Each number is 128 + 32 x the weight over the matrix's rms, rounded and kept within 0 to 255. Layers, rows and columns count from 0. Numbers have three digits each.

# layer 3 attention query, 192x192, rms 0.17, rows 190-191, columns 128-191
158116131094133129103097076180111190122050119132170148115090150126100134116090105190196128171142143149102163106086077136144087112088120115182127111145047150133099137101146142122154125111173151
141125129086147053106150091116090192145125159111081093144165137161153131142129132149108133195161140088157158099132123131148174125150090165172113104135147146155106119135121173051079087065147128
# layer 3 attention key, 192x192, rms 0.159, rows 190-191, columns 128-191
081118097097118118166140102161124117122167099080151138123137119211094141132084082104225134211120185152087140135152078162115173168138166166111098055116106141119121105053137116151132128147147123
077203141156150131161172156145075085083107163086152146064112157115135138156128130089064104152127161119101119130124184164168084124157132163135129075114092112187116091121155139088169118180134125
# layer 3 attention value, 192x192, rms 0.162, rows 160-191, columns 128-191
122155156122127083126148109097151170156175136087120189128145115136178088111141129167161095153118102158127088148135106068180192175093141200082165101105118077189076168137117124017123095112177137
163093139097142155097147116130102090183175136090089143100122118133107158136156106083091139164142156136101129169128160151121100101122167164130183117097149134102163125115105121165160110100142113
090162115157082101048153146080122135096083121173125098102155164128182157136143131055130125100112098106129120127117176170112158124130156121124133134143136141071135089104126133131132115173174143
117165091119081138090088125124145112136100168126119149124166159106099153147158136143112120120079120189178115111178182188109203089129144054075086114112121156201137151119147135139227150163156088
153127137125130110078107144109117142155127102137080151089108045154141142124129158135109075172160132112185150110085147062127051145143166166129146086096143133135136140083135072081096115046101084
093131144098149117141107138042142086169105191134117124204139132137152072118126142156104110151089131154064124168146123069143123122155200135127117162120114120152156119148071126122169130184134156
151084118097117132145115104093088115087104100135175055085150100109109148119144145118152071138088124114123158087126137163116055100092163116160130158164106115077114106133180157151130083107133173
110083112135150147149153130079118081177123117150107129120100143118051156121140162124116096170122082140149122143141129150123095089129068176151107103105125087166170096111118157122101113121123152
152148160107144151089124124144143183127157138112192137098075124141166180092115118099109136164141148133130171126138089085146115080121154136123127147164088096112152164123126198146118137122146100
140131098233148190102100133078162122112101085148090134076171102162102131157102078102149128170088083151122159116203140139109133113153157120095140148085119169168179127118159093116114086190117077
079083119116114095092147137164135116178064085154085124146120125170048120131124132111098136126130121139117086107068139158135077101153093109131139074141126193106142093132162136104142133130118113
115127111118107172142082118094163161045111174148136102125110148123123126106163094133110156175153149124130108119134166100103118066120115186105131120116124111065146181137130124096139182126132089
071153134048086127143153184093110064171110178135154098156148136076096141098125138164081183110152125171120136098149171138094093185135134189105169093198126141082151090166111164104136129109094065
178172110130142104148128122151047110070160104147136158143132148120152163139116096105186062132163124123173124154135154119092104162132092118173126117132174152090149088079056071102116114129186102
100122104073144168157098147127121169084124145208121072143146121155096119137093114186145114161062099136147144098181149165143123185071074102153169061147123128137101116109113107138136134112136098
045154086116069139103129173152166087140118116165107166124089125117149134143167130168133125137013121119126123124102150148160089091164164123161074137206149123113200126126056145110170062087138110
116116123138085136220099097139148101124094119169129109126097127150101106168108108103146157144042182123130158140100106069131100143095109127165079154140143130171112098136117072167167186133137107
133199152103131104120116128086150156138078094185148148109152166178146116060169123125102143101150153139020123178112154150176179150147175115119105131144147083141139145084123094116142080126123127
175084138169130152077103105088115130151098107164162167118145147177098156116124134171134112169167128160158135115129128139124154150153107088086131135124059110175124134145093199110087153159181115
098139078156143146151173126091139183154129150156148117168108147142129134188149149087092091156179090042072159120152162091128157098178122174096160166163094087168129121078085086131136080167110129
125087115136157168153170144117144121152101090124150138153079117117119114093126130111150181105129150135144170164133164027176106113094175141077105151138116073101109155154133164126173138165116109
144160123191131131147123105137138167146172112126125147121136086148157109138156109098123113086090151071097122091159129123154102144108182137140151137108157135095155097129184064083130063141124118
164108141127125111095136138117119158143130171180158111093048171143083158147109189142082063116124145073115083192152116087156125133094100157162143166149110111120134158086101120108101076116120122
078129091066127064153171178068114154130108187097163140163087153121090115112156059168098098100113163163135134137139108110161099122110114104120192121099151087061141132114086171071136141107097097
109156106132089159160095134176143121131112118088100202161142138118102138082011167143118107105172113167143182145127162154176150068169124105095121070130067157160173136166100075151182193180115193
096179097128132141163157144164175168110116139145122085127135162156123198138187162136116079091150069112150136166137049111112102201181146131116112145108163179155171126134102101128115125053120089
101131194142131134117128195181126137097090101134172128065117188165115147122146123149152104057171113136126072130130133145122174178140078210113161129121111100094090134178150079100135080148151137
050163138074124155113159107116105209119100135102135122088101160127106129140144160142152100090127106108135095146129152105132148144078144155126150145127104066110120109121102189164151078129156054
090089203105138176172089116083123094109130146174184120141107082133098104109206148167151084095157102111122187124131138044163168101095138176096101124114148084140117126084127168172132157076140098
053157072139114144100096128156159090183202118051095107156120178132163108110151081121117120096116114100100106165168152139184122175142109115104097131077130139137133072165105074143104127161196089
131087107143098119137071154108089145107131148143124211108118057158121127082164121114101153151130052112110178085116097130103132108131127111148163110093159114090164140156173143126138169136078045
180107107084075198151102144107138088147174128127093144200131089159134158129160097121170152111109092154115091108144136128123070115087144111170150148128171177129056170183100098138141060135084118
# layer 3 attention output (transposed), 192x192, rms 0.15, rows 160-191, columns 128-191
129071175109165115166107157154076159088123104144091112091108087118104121150106173109113149094138149147162077165121110084105104116133125103203086138141163140059162036138105105168172120148086095
117161129182138134100084127104164151116106175141128116144140124162119142149136104126142091096112080141105135132172069130167152153090129048110093084094117073138104108101148190103144145127153139
124084086162125135148087128145133153175197129093140197142101163149122105089138068156205124189156145158091100085134086137139101103088119154128122111078150171145161104119100076148139193087141139
152132102138164161174118111069141110156153066120134101190093153121043140072081073073142124143113100112073096144112090114149085174146106174115201140093125139028095150128148121074057144099093182
071094101152145098149141096181118106123089103145102130143144164114093148126157088124090115100153150109122097151133109134217185084075119148113188133151113102098111114188073181172162154206162102
105095101084107159143161101193118174186096068098170138079171117141136185183126107109127119124176129113118125083125149127073105167132049126151126089160187130142145098108136087099039103138157115
066143146183115114088117164136186137109186175137061194164173207157185078140113104173173145099150155125145052170130102109135135086171158173115102131142110093133159155150138125147123160160097152
201200142129141099157106127165132172154106158073137143160127140114151099114104112107106155128111166109127131142178169127161141198123160096128117123117107129107054156103158140127186117151153152
063100100164118105139160100147162143139079095144097156131194159158159133132154200110090113100096137051106113079142159093145095190110071102108144117164104111157108119118099080121166154137134162
105126148142140103112153102139136137161142173118137132165061147115152124114128079131156103092108092157120125141140097137129090113100161111126068088133142149112116130097092158111157123132133152
150193129178134203165144144064163105071193161124086133170088186075159151174139102095116142118103141141165134148118111168137210162116151133140103154079106150141116161165124152164099144142162139
107132139118091095139188170144139130136098069153129168114126112162136114108109151086095087119140095136137089109126143179154098168137141106152103127174095124149149064095067167152116127145131143
206057106184148142071108098195136089111196121131166117085102062181055140119171133138115073137146141081133114124139123143145134158085090160094142141137159125096123167083130155163130144145152186
114096148140108159181124132115128149120097160134183128124091094115161106150163160124083149141138107132139168169098117147128129121118105177155159106116065115156101086186156156114153092161068150
136102121164100074131148140134147090132168135093103130113110109127166094161137139132126110089142141125122148101037066111128140031182129166098149187174140063143147124149137139170079074134093161
143111076128100158143086107115077162135097134083163103130184165130138150140137099095103141153199129106130101138145144158086095143099098155089197140088131145149096145095221099126033134168103171
162192089107120082126098164101146180089169138109172159162199177178133135123119141159146107146151122097145125147150128131102169124146139162132127061138108134135150136159166133132086093118118154
104086104145146129104151104147091135142217141140106118130090146065140118153075139108149108133116122131199090099166144105163103103107111177113109112134141171142110114185121102130090129085190142
061169138083124085122161205208223143124145132139176127180119154109147118108107164123133128096133149126106111130051119183130127154119172192134221152120141143121097116145136109150152133102083171
117122154098134148145109120152107136081104131110102164059189103118143056100155082151121162117130156196150142138114081099111116149090138116147132121107185158113134123118129153142137202077125121
089172142120127116102109077149159139136125112112093109151154151183123134155091148161094096115126116092126120098134123122096140090110071110165163079128086172172093098134112111171096145128223119
083150130092143106112111103141119108151171124064084117186167126116083138159119096137160128150179139175167158139087193157085125158134153080174138131094110102214107136124061148100169061092128127
077166135090095147136146143149113140130179120090110065125200097157121177113127141113096174090125141158157133091102153153145068133166145123137188084088138100096156135121090103161134169094143162
226134163185066150089137173144133072138120167102128147089140152100183117164106149094113124095157102120161095044116124128115158104146119121179083173131136136102120155140110088163096115148196155
141070197168148092094067143119104144179111119180170089175041139168058135131144120128125161149128131088104132137165122147102163168161069145131101150151182171174058126156159083122083092181154135
142168165123138126092152118145111150113174160076131186095120088147116104076099105117186205152114115178150140145122151172134200162125121170128093123119103152104133083097105108137177180164181136
157194066192099098114111066139122103117189161140078119146148066081132198078115145107107122093144134134175083111134116102112127132087095112084147193059089123090110159117081153165098094125023126
171122058187136127147148146155142114090178109117127107113185092162106121117041123110142112140138135111150109119143095101124072113154122105142163125144134110108101097140146037127135166113074187
075135114127076082080144174165105138115185088080103110116125117078152108114120112104044088064151083127110135104125141202185134048108105151117139109149121115125107101121128101103114097192153106
166155128081187171166124080112124127082086143142170176130127125153066140089132099107126138104188150134131159123139124094105137100167134131107217151171122118127203145039126089118113155132095152
079132185049118101130150140133114078158126140081165167187103132043198113130081108091148080091094145124129145140100178144159125137114140122127097124122118188132117131146110119086092103102177209
185112147119142104126124125211146098181080120015105064098141128051097117164151128157134151154089147118115196120111085168145206132187194169158125120081069195088173098091136144110150171151147115
# layer 3 MLP up, 768x192, rms 0.178, rows 0-72, columns 128-191
146145106118113087158076127136130162134144115114110176178121146150193157101121149128121135099094112096092106150156060203193147157177104106104107137109119177154146109153121123116135131151217164
144205102133163139109158089159085100138197165096159103105138110153126153113100189162180114167162122160115198097154141118181125144126128085177108117183192106110109096142106146110077059118132098
128126112075125126116143131122097125133147113101168085117173138147112137137132142133134153087171125139076134140171123125095141115134176103127112132155114126089157127181140106059060156126087098
155142106096076144157127202151124134132119124152123122115187175105111084101185109112108106113124115127176118137137131140175103157124178103189114086159129090121102152158097153126123092083121104
138142086093074137185206174123134068136113119153122126199098140114136187161121125069137143184133171125085129075128142120082124149208098081124094139151148130153098101084129086102102143146187128
171102192189088091166125090119033091101138097083138090168125111121107081117142097116178059095045133094104097128146156146177091116117086144111156091149140084163173123142165114175142141212167121
132124150132144137138108129133107087094155103125134140081056111146158155058128140092126136115049148143120174174061132142133102118107108162095173166190161081180182122144143113104158132132106179
116102139109096170083092138121114074138132153139131075158177145108104109121167124143163130109145150107126102172111140138123136094135112069065179117085165107076088177071104108125167154133166111
192108218175098081113127100109110161139127098179134105139127139135165094127161098047108175136135158150140108193085149102173105198120102136157158098176103153081183096137148101132110127126187092
140089185096165133197130088115147105143180133137181141144117145104137165090104121099117102099153160138147147141156158089112160151117136165090128170184118143130128137192140128156141106131124177
105060150091116116203109135142098100111117102112117131188145110077162115141147121140119162124138117158110127111140139160047119138114140143139185109114161115106151146101106146120152134135172089
144090128145101175098142139128124096197163112114143128099162099091171111174128174132061092148097133113171115146154109176071128129177166164121168105100101132106133158169161159158116129098111143
142134112098079117123167116122139092128083121115150167171082105084120126097087132148092129081084202124179183106041097144124145110098145151139093216122129133182089096114105083144173141124121154
144123188144130156140111133176154038163058128073106071127199118092122113156143097081169138132121138128114116154160071117135102158136178135099121165141173131096099102162143107100169131127121142
153121154166082121168086148101158118127125122138208175144161178187114110144069176125091123085110153130140119117160126186131155130088092108176126098162107156101124111092124175188212178111107131
074132154129105122092121091098099111128172157156191075132130155122099120127104172130095106116118102099116141116109150159136181105099126123132142125143120124089135171156101109042102130097144129
186156064166115113114106132136147106129152130130171123159193113141108173141065159117093113127068077135129116190076156095162123154205087139102183139113164184121087126136110116135170134144025180
099067119131102173098158113108168110072198132134157118116113112116138089138126153066118121158120169172155160145185151107098148111153174135106137179130060144088134119160143174087118071112142125
149117149064092059157131115139116105121117162148193088123159163149142099144171111099108180139109161120143113194165171154090100179129109136106085148140156115115180118144137058132132135124110116
177110114187128138100148103112144138127085158120148113125066137175219124099087134097103135152141167102210165107093124143105123140150188126122127126147177133152134144094083163150216136097168166
099131128169113154105058146091148147163140143131130140180175177128188125096121121098127086083196188122118125132120076111088124105175221179138138090143139104133161088079143138175190117128178165
153117140094130143110095178114120084171151107137178071125101122181206086115191128194180136117116123096135139168178168098090123079155143202121116160146119136069157135133184090179082168180156141
125072133104084130118124142112100150113113145132166120148135166162077152171161116073145132120133180114106115114113155122093099124127076144109147109130163128157133111147096147106142091106165144
063108183111111140128082193156137112110156087162123099162135184140102117136122103085119092075136161139071101138137103159166082096105111147094129151146122111134142039094117081093135193125125149
097043126136089143124125140123141089140072117165123112087081155071164144228124124115070211134120072118149157101166126170024108183096109155104128125179185046119096162187065213196099072114125143
098156147145070136106139154124133165085129133163069168115096108136122090172112122130106107152123125134138091124160109074153114153121072140073130119143188130096126078123195112135164141125098116
188093114155125117084166087104142142115083144174110143114128154135149143171122133151106106169168157089098074092140173187152135120116175128151087117162097144122108098135146127098119153129095189
172134103146131160115118123098123104091104145128132138147115126101163190176197143076176122119151135172125104162077098088146117089116139174097092146135117101188107077148148104108125152112142133
125133063053107135076157143089181164097057164094186147122101136157169126121142106105095099066130146120124102137125145168171073102164176094079136140075126103132123099091113161123046120089107099
197116119123115088112107088136155161148150127118135152137120132160148110122090148128114131102152133117188132102140183136123085107147112089180107155146141142128134043134121074150078131135114139
096111098079070122121118147162132116152125112117106122129105070152107147139141100081157170117139164188181151180142100123141143109061141139085076163164087158069132146089097117078161119093167111
135094110126106111134126125109144167149124133146138080131156152140131117095155162126105125117144122104116138163116148078092131147069080145157103088099101123165111141114123105128154129180132105
080195143129133081121104119111157121068140081099096096124110115113105110083156131138087172069071113158103114171110161141130154141108159060159203092142092093119214111078107143099136130095172132
132141146131126102123156160125129121148105150139136140115164135147130106131089166123128053144117084116158153063138152172119162119133142126098121107140106152159146092171108112143153125141150174
111145168152109085072138079102083121101160080142107153158094126183135111170107191146086120118119080118109135047122170169153077148130134112096141114079137118097072135152154061131169156152141152
144013112109136176127168114126117089090142136096151161131135148130128099113153135157133051098190129148115097149131199151129125131138100150080097117145128116143122135168131152066153112112144108
139112117177122133114097129096181125178095164176087126126162120160139143199159156088111106115188122157086109189116158149093099103115139105119155117097106157094098086126122128105140134117082192
073146098120153115143148167087086127084113118089117186177125089130094099124094145138128180221118125075148127160115146141190111131128106126158126113151176177136114079099136135135177096099163106
102107142147155186140119150145134140177149191185116046134150136116143168096074181143141198078116148100118123131125155154121092155080139081164140115124095137054078172146144129090143101119095142
134131116067082130113151075151097135142156112139114143051131164118139083146085088134148183119159160079167069120132102196117155169140124107164147075089137148131160112133148142159124119149066104
068107177157168120145139163112081113146133128178076070108143117093157083142160126125190151163203134113151116084186166143165161140128107095089100157116127105126138108204138160151160078129140127
111164180108049163148110087150113105146184102111142140163134145137138096153141134127109079120087195090106186162148158134168111160142124134137116147136142185077161147120148184111130155101155135
159097140064175131156167100166103131200141178173129158097101152159167163117118074136112143123137170085180174161056104112184125102103055161114155155099120062130143065082071096100182116059174141
120085133125126107161071072066094128066160150066116146102124099034154099143054148159169120118169187125114128175100148115143111117136138107128151160104104183124124060142156071140097083092092158
105094127119138142164148111147120159149188147145107143092166104106119185134120158144105145141138150129173142146128137128135146108075111069188057093085124130159105108098129160133105106098155112
102140129137047186098155112143134138067150137072140186135151099151116065144052138129123159123155153085177081162156157138152152134127155058151179155145103116116104131144119138158107136116095125
183121160109164104130121123101182154085148120071054144153099054120174121130111128074125109174121085174177134094110126118071119127174098054082110121105124110193188120114119128121137066124155123
123108121157113165149182050162123128163155143133134120139113146119125158138182123141143067110083148166095120084080112189079099126152127124151143101135127118204184158105058130101181129131125181
101200157137069218120155151089106156086163105106130112110107098073086123156137124180105190165136139156142103126176085121062150116096123181134054119138155189106131218130167111162091155156096096
105154115139182145183190104134079076056142200112101154108088147097140159159083078090119140099086217126153131147180111109172139104077072108134095148149149125104136174163084197133141168115194180
105073127180097157082137177094091122174095129143094154186125057140154112178099128148136162134076142118141169160117129123169121129108155101138041122143189140109146131108131119191168122100102071
147072166140125128078129106119149113114145143156175075104157186154134105209101107114169127101129078158050136127219157132137119111105112070118111045145131073171108189107149142146135170170136103
113128157096111115147129109156122109166138127133127093098118148153108147130072066095155139179130099117174096099156086171105173164125125123099142156129112104137124099137121125139076126153073098
137102128162109184132148144128147124114142150120142112110126140141154177162127151119092114096105140144117105124097132125117147112141071145174123140156093093114106104107194162135147094209114147
154103154076115149123174159133137059107145142116126184137168122072114152116102137138185102174113086185121163150086124154101114102153115105084151143109161112063115124163111124060161146143120120
124169169153135159081139140176123150152176100084160166145079069203164135128153182122088158145077157130139143136117134125175127109172128141135127139151107165116115112095146104150155100079150133
199181166131058192189120091111120140080159097105149091129073110154131188106094066097089139081102165117200148134155099152121165122200134104103156129135149117118102128149125049082144143115094155
138191145124112096119127099092128113107166202125112147129151094078133116100115109092114128124163164156163140123124106142140138112125073145183111153113190135141154120150083106074159123167156105
132168119120111183085138129146124074112153127090173106203146129037168090137156151141055124113151184137064101154126169112119163121178132094147150165155140129133137128084081111180165093124171145
158182162139087119165155080143105127171084139097092109117116110125169141157150111147095106087094126092113132119158147172093148176129105117132108150159169100126109154128126093065118115176142146
135108088129117118092142124107151189127148144141105104150117128106109190130182104143128171141072082117135127172100162150089089057131071121149132124079125144108159120137115126207115125130103098
165136148125124108112130176184175153144178112078132068088122140183163147130128143211088172113148164071156105160139068204109124113153138179146164141132133117094158149191165054105147142118111087
110089126160172110132118104135227125188149109126048096170145107141132080114101105127099159118149139128125186163113172091127129162124093136070095182109150203166115108142110127140083117113082156
092131146160157139167149069144122146131086155156176088132167119130156097141099077150141138119104138086168063158150156159140135093107074107089163099099099141085123069117159144109174124169139164
097131113102134208051130123124131063103124110147081080058155144148094188177101146160123165173126182101083103123122170150156108113090144098129137103169123115101110135122082129154117145122120175
049086166123086104111108138129096083141100135133119149124082129182082163176113088114110126067077160141098137168109071146100114171123205076179142158087122120158184090102121110129120139149133127
164055138135128131109158139084176110095076150080166109135140150157125144118116127143177109180152146163166058196066121154123053152112132116108149172166177140076083029135161179197147122109091143
109109113133098132079129162117212118112167154153157127115118119147136130147097134097118157177093134116068095156116122132125172114151152097138144112159156114163176177153162144131138139143101142
140143165121116099098157107093100118133120204114142119177177076174140218133115155122125117139075115158086086121131088072142152127181110118100159110109143083146079171125162125083105113174093157
178133126098127113149151144097103130124182186138114098167123143149146096132076104098114152121094156130126129138091114128105096108083097105122152136114175128101100117072150134081171146091089126
213074162165104134100138085132109168081137157095133126134151143120120199130151140147152107092127097165187143209122116125103134144114141115160146189173157094133102097142156151095123165124059150
160138161148126141080135153149061129138120124069163164114145127156134082129101125134101078164141163093112140190118117091132094164130121137100126123166170097141152124072127102127146112144126107
062113180102114071097136140133206088124096152157135126115173149096105147132157145119142086144153162170141155130084079186124157115142082141129175126153141141104117164115146161122126144214119131
# layer 3 MLP down (transposed), 768x192, rms 0.157, rows 0-72, columns 128-191
121150129171139147117141120138110145140146150119098100098145120111091082140114083151146110130147125109181169082103140132114104122137157118139111092160136111142157150110122154121159103098104108
117085100130073130141101152144129131092101122115192132185168111127188118126117098135181138116124123175098155083142052095109151158120123193146170119158132118129150151103167156138134119131141178
110148127137189126142132124117131115106139126164173104148119110094095120068124119124141100110157148110139133091102111121185140103097095142130103103113139146143095151176057107114142132190124137
155088133152126118095149131116169123158108101149119109106138177158134182138100120142135188085145142203095113126141145138109145111184137104098182135158144156174115091119116092134076092137126141
140110123162112138115047162164105199153089126128104115110150118165074099121149132138145132100130100126173121109106126126130092140114151118104198077072111119111153148137152150143147145142094082
097166035117173133114154091088102142135049116183111060061073102136086119080115105088038181135080186150172118119137091132195120133184116111137108058117100112160102121136165094063136064134135168
124084127083158080118137117095122082140118105085115130157139116159129117124132101138109145086139121163142107133101149123156138101093085142129178111049128173145106108099097117068126170137141150
158127146131094086133075163138176122143124157113122109108118068113102119121118151113084126145122142116151144127148102070106074190120120132131086132177136122171065140141069148123144136117147137
154192125116123134129116118126135064148077151105122166120142149105061154119108103142095090176150121145143198141141173157157132083120112080125184147140127127063056113159139109196144146073093171
106144124154125096176153145117120191149104170096109084091137063141141133134101128103112144127090139059167111122119125137093124088127105113117085143153117094125156114097138063092157145144111069
113131118156115115086107062181161155124096122100102099102138154127178171172150128161093138108157113157115137185098126104101123107138147144106134134092122186133134110154099112145067163127157181
079131143091195109149104145082091168140134142155180082104096141179152094121166161152157098137160074071147072149070146149168140119133105107136110142158121118139168111083157125132100157175127154
176146063041073198175157180075107118071152133092142133120158134133114093171122182158051080150099115125168160103126132133148163069056151136148153140151134031099164085147107140093157117109179084
108100120118127120079163110177108141057131127115089099127192164106105173146106092078206165109063153135103150106162076139152131145105144145137103079188111147099144139162128110144187110094085151
140168116119165118179150109075086175171090168159092118138120128123120111074123087180173135128115160174120199128116128127131134140164116112157125147157132112204091123131133098105117148172131081
056138107082121133092127154156165089102215169124108114099150054132164137149071097124120164162109078100074096185201117130133108105186132142139100126067124116119117090167168059168140154185138103
121160111133109119159133099076099158160162167073129162163153114118087114129159120090193150161126151053164147165216122146102115221192228131121156128154127144158122182161142173040149133174153123
126136177096128122152134151094115132141152219101111152135157110119178163127147085162120152111133165134124116163162127151172091124162088143179105143160165140109107089073159085108122123151164116
116097154091168089067101162152177096127133117150102159115125120138163127098131138180113083126130129121172144088065153094104045134050103138121117129146110114095130113119128111116157120159149140
100065127079074093110091090090105146094116114071094123135146126102107116083117157142123153124145122142168173178111114150177094144147159132112084079123116147173111074157154142134161101145146104
114090169093085105194111096152089092134124132117159178085163104134134125119121138102131190123186121153144217079121107145080104111138144132128100095148166166125162159202085097133119163101109088
168145109136120125148164114143139131090145132144110186167147180099042153113046145116119160128171096145150136107134133151172098135166169079135135122156081151149125121127097144109111159095115091
136075113131120162143120150164134087094145123111129135181093069199115128095075145095096106093064121127147182203151140167093104172140110163137156162123158134144061107114084084143126106076096124
092114184134165084182120149082123132097143084076126140166143063165110126103132199115179101128093146111104132095165138131072094139114095103148132122114167078216147164148068173174131153054134139
094138148037173070150107084132112194186136106121255128140093119129177148069139059112159070152040137079136166092160082176150156129195193094150141129118095115126120169100181133169133186138144105
142118117140134137127128149089085130144159162086116134152111123106145123106080114118124135098149148097107131105196141168083122133101166080133165161103121165156135187125138163107097111112110172
109189096176176122145113110135141144105070141105159142136128166054145111168121133128145118142142116163106121054112147099188143152160118083124126145194165114115118148123155135101090163109151114
104146120123166070111116126109115131141102092142105087149110104124110062062156122176106099175119127114108168110129161124165082130137116124146160135156106162076117127140084164108062058118197116
088122105089154105189155140121142106086124083198085158121126144116109132087139130098170182140161080098073152143136101083120166144155118171097084089142136137117094078153146091163091105150140181
131106133134124104137095124126156136126126088112115140095198092166135088110134137185120100186104141134111104079153135108153177150135150187151130177124109108138089140141154150123100149115134135
096155173158083147099088177117113219136148134203175134167120146182104163184094127110039076172088110086107096115138091119089134130139090136147124076120101152221135137162127130096131196220109134
167120093059126150142141115077113169083107067188131164115078126149127136110148158101171087130119134135117152148188168109163116084085133177104137124131120141050153134154143092117193136119140088
116127157076162134131079165177175117148123140095144142092111127090154130130133096097079068165098098111152134181069115116116127087150206148137164102169121106161150129128158082090160087109131120
114129148115158133113061103137131134129110129138114176125073099084172119139143121103141119121123148104064089139092073077118091123087106138106110145151149107164151166158118151105139121159140047
130149083153137141152114107155117169128106121122138120139150165107170152128146103144159156085099121095177100141129077100105162161091098180155058147163121104185122121148088174129109104131162096
136129103142160130110145118184110095141125196119126157141165181107133176103151161093162128113136157184143159223074144100174151158146095112052150153204069095203124129146099066199167138100158204
120167142106099097173102156078140135124144082109163093136151138060172125096090088110075085128075161129121192089127118059110134118115208121150117079144128122142201181113104140120154148174145109
112101121108135088097100118162141116116182132096117161109104126113144099139135141103103151078064101098152128143144106118099118145088144156103127161123166065132136164178167118132121132163126061
092171066065070196142182126157142083192116129211145173102122105080147115131109145132127089073159139126155131134146098171190095131106103147153154154112063155147073145133114169129134141112097148
139157173162131080140096135138175153109107113141126109073114186083182119177132128165095137120180139073162096121145151142148148126102103086067159160150134134157093126148088200122080155180133123
194158065148113109180141143121163120128189158112086131124156071155079147083142130162132126132160149163148120184117106090121080147104080144143118117164174161185118101074115131123097164086084168
232098127123131122138113122144125129117149130113088107148129110137123128102111163112145072137144098152128121141063093099115104099117103118110148089149162110101151110103117059139081105096185134
119155157139112127127135126136141076128140093159142118104096104125173106117151115170152160135131150151139088100108074092163157197132121162117165099082120122161084143165182134129104078138093130
148154095078157134131173154119122152131176147138148154120121176160099168144144166114142098135079074202094126114086129167136132091061120160128122145128112107095111094131103166098086147152126142
077088123136167101090153167114096074174147182064098121188116111120094175127134100140142062137092093108121143131130160081148143158159216186154125173158140126126118139152154129088143036155126114
138098161094131121141178103175115074118133079132170166178165102085086112172070148110140146118107162120117104137120185128108144143172096109148106110114100125161130155140054168146111140114147149
104171109107104096151091109078103199119097168133147160080157192138081090128198116161130138132161142138135154103148125073172208094116103098143132169120083089153171083132165142064148168102128225
130115130149120162088119149102136080108128090141154097144112094095132091113072108113109172070150164159134114107114101140158116136053161100115120167103138115086079074141211101078106141141154112
138139165109134177150061128162129170144073193145094099150134163130107143078151138157188157153111095090072117172183088179180158151144129104156140164080132087144081154091116160132105126162103134
171177153118125215119074103139149128112125123119169190111139127083086132087111142091153098170103162185149148142116085137089106084194087161134160157139142176191164065161148178167120133085140158
145107119135133122104175144146095177112114103153174111133070185138130147171138163169091085142122150103111127116102082094113096119181142140152187133135052133174129185139122144110132158098078117
094126125084100171124131118143099115146113128152147097133123045179216203083147169136135144119118111164134158115105136156083036094151142130128151155110113142078122075165113193156113113110121155
095131082166120151059141117103099119091100101142088143155131105135146114139107163140125107124145114156123139138110145093167116069151147118156144076154105140115132088105132127124159148065140178
139130123083178098108097172147142148132105125064120117160120126133114106086104122132085104163167064146088108088159095101157105164131139139139151151090125180134112134092061101115198103091172144
033172114147173147122146176137100155136163136131144167105089135133077126132232120159203134155147117114146111052154122127142137179096120121099150133137139097117128136094111214139166101178156152
165116090133141085168089114163158150106112095156124131138166184060099109163142125100096150118194106129116105110127140137098129136096119112147125130100155167177112187132049127121142151161116118
158131129167128114183200122094146138171093103198123206158171182121105167134195161053159129122149067160125126111115156177119110153129123097216145111125119143105130155118154180145084141149121221
142119079131147108094112163102148193066127053122149142076102125143067135207111156127094170129115100099191111136144097126124092126138151124127174153169140133152121213163106170102161148137123120
128075143138087155137100163131119163083133097096138177040113161134101150113117153111128138086092131140111095104121114153125156094102128154083126123121133063072119060079109151175139117143176043
157136103108123143094094153160174138115138148161153142121148146103120090119113168145182154107142127109151112149110083114171166089161085143127125093122147126100130068145130162141145143116128159
150104145118122144102127083135122182166175150197110176124136116168084133050106076145119144154122147142158167068094136104142120108116112213122098079161149219105169245131081080147148152116122132
152177109093180110101134137163116143153061166138160055121184123074167114162168080159156143185122121145166197205172125158165154126109171159140172130113116141164095084063181117194127146156164110
150130154108176134116102105115102158118141160150170132136145140171095112088124127140147135099098153141079156166098157119056136082144144089187111155100080111138135159151167145094154153115139131
124048117146141151075176092139141110103154099105146152076141163116180148164177119161165157148139120160187167073120135117089149128108095191105085070091116098146114100175087110140074155069084103
218170131093145198100134162134105115121118144106115128110153128150167138131144053088123125079117094148091109172137122114154124145137180102091163144193111071096129191128057129096117145147155187
153151121112107085050045164151181189100174145095172100077151215130113151135177147100098050125123120116201166097158113112129102132127072112118071118138124112093123157159138140109109143098179124
105121132112099142121057085092123130138199163112141137108110138057139052157197099149158125116166193151081054117133139038112121164086121127118102127104144112130209168175111134071129118152089115
150078114106154067104142094100157106154171075116138089113114045093179079135139152144116128109094056097161136125154151130187155097138094107115131126138167102182115129165134129143059147100117143
151156069165149125139111090141141169143178169122094113174150139112136165187138114135173141120124156164154113105135119135112149104082128143106088142099070162102156130169127216121149121118127161
105131096139111077125124117136163166104162121153124050139167156134102133112135146132133074100160094087153120154136129141155124089070086116148101077161122104126144127141117162145140126143150132
113140152113140142101068114171117110081176101143134144154115191114146135125173146145144104144146106098081082111179125122120126145121078113102109153114124100146153191133106131111119161036132070
101116073123071134153133178118076093108122120103105081134154129144125125169114115120152140175185162064146178158107105092145128109125124218163155123106118094144121111148194163157123135108103116
168128137125161145124075139124104154091129072081094119120072140079157067110079098080142199091114104163123166121125134087128104134107136132107074113109136090125177099126123145076201127093100067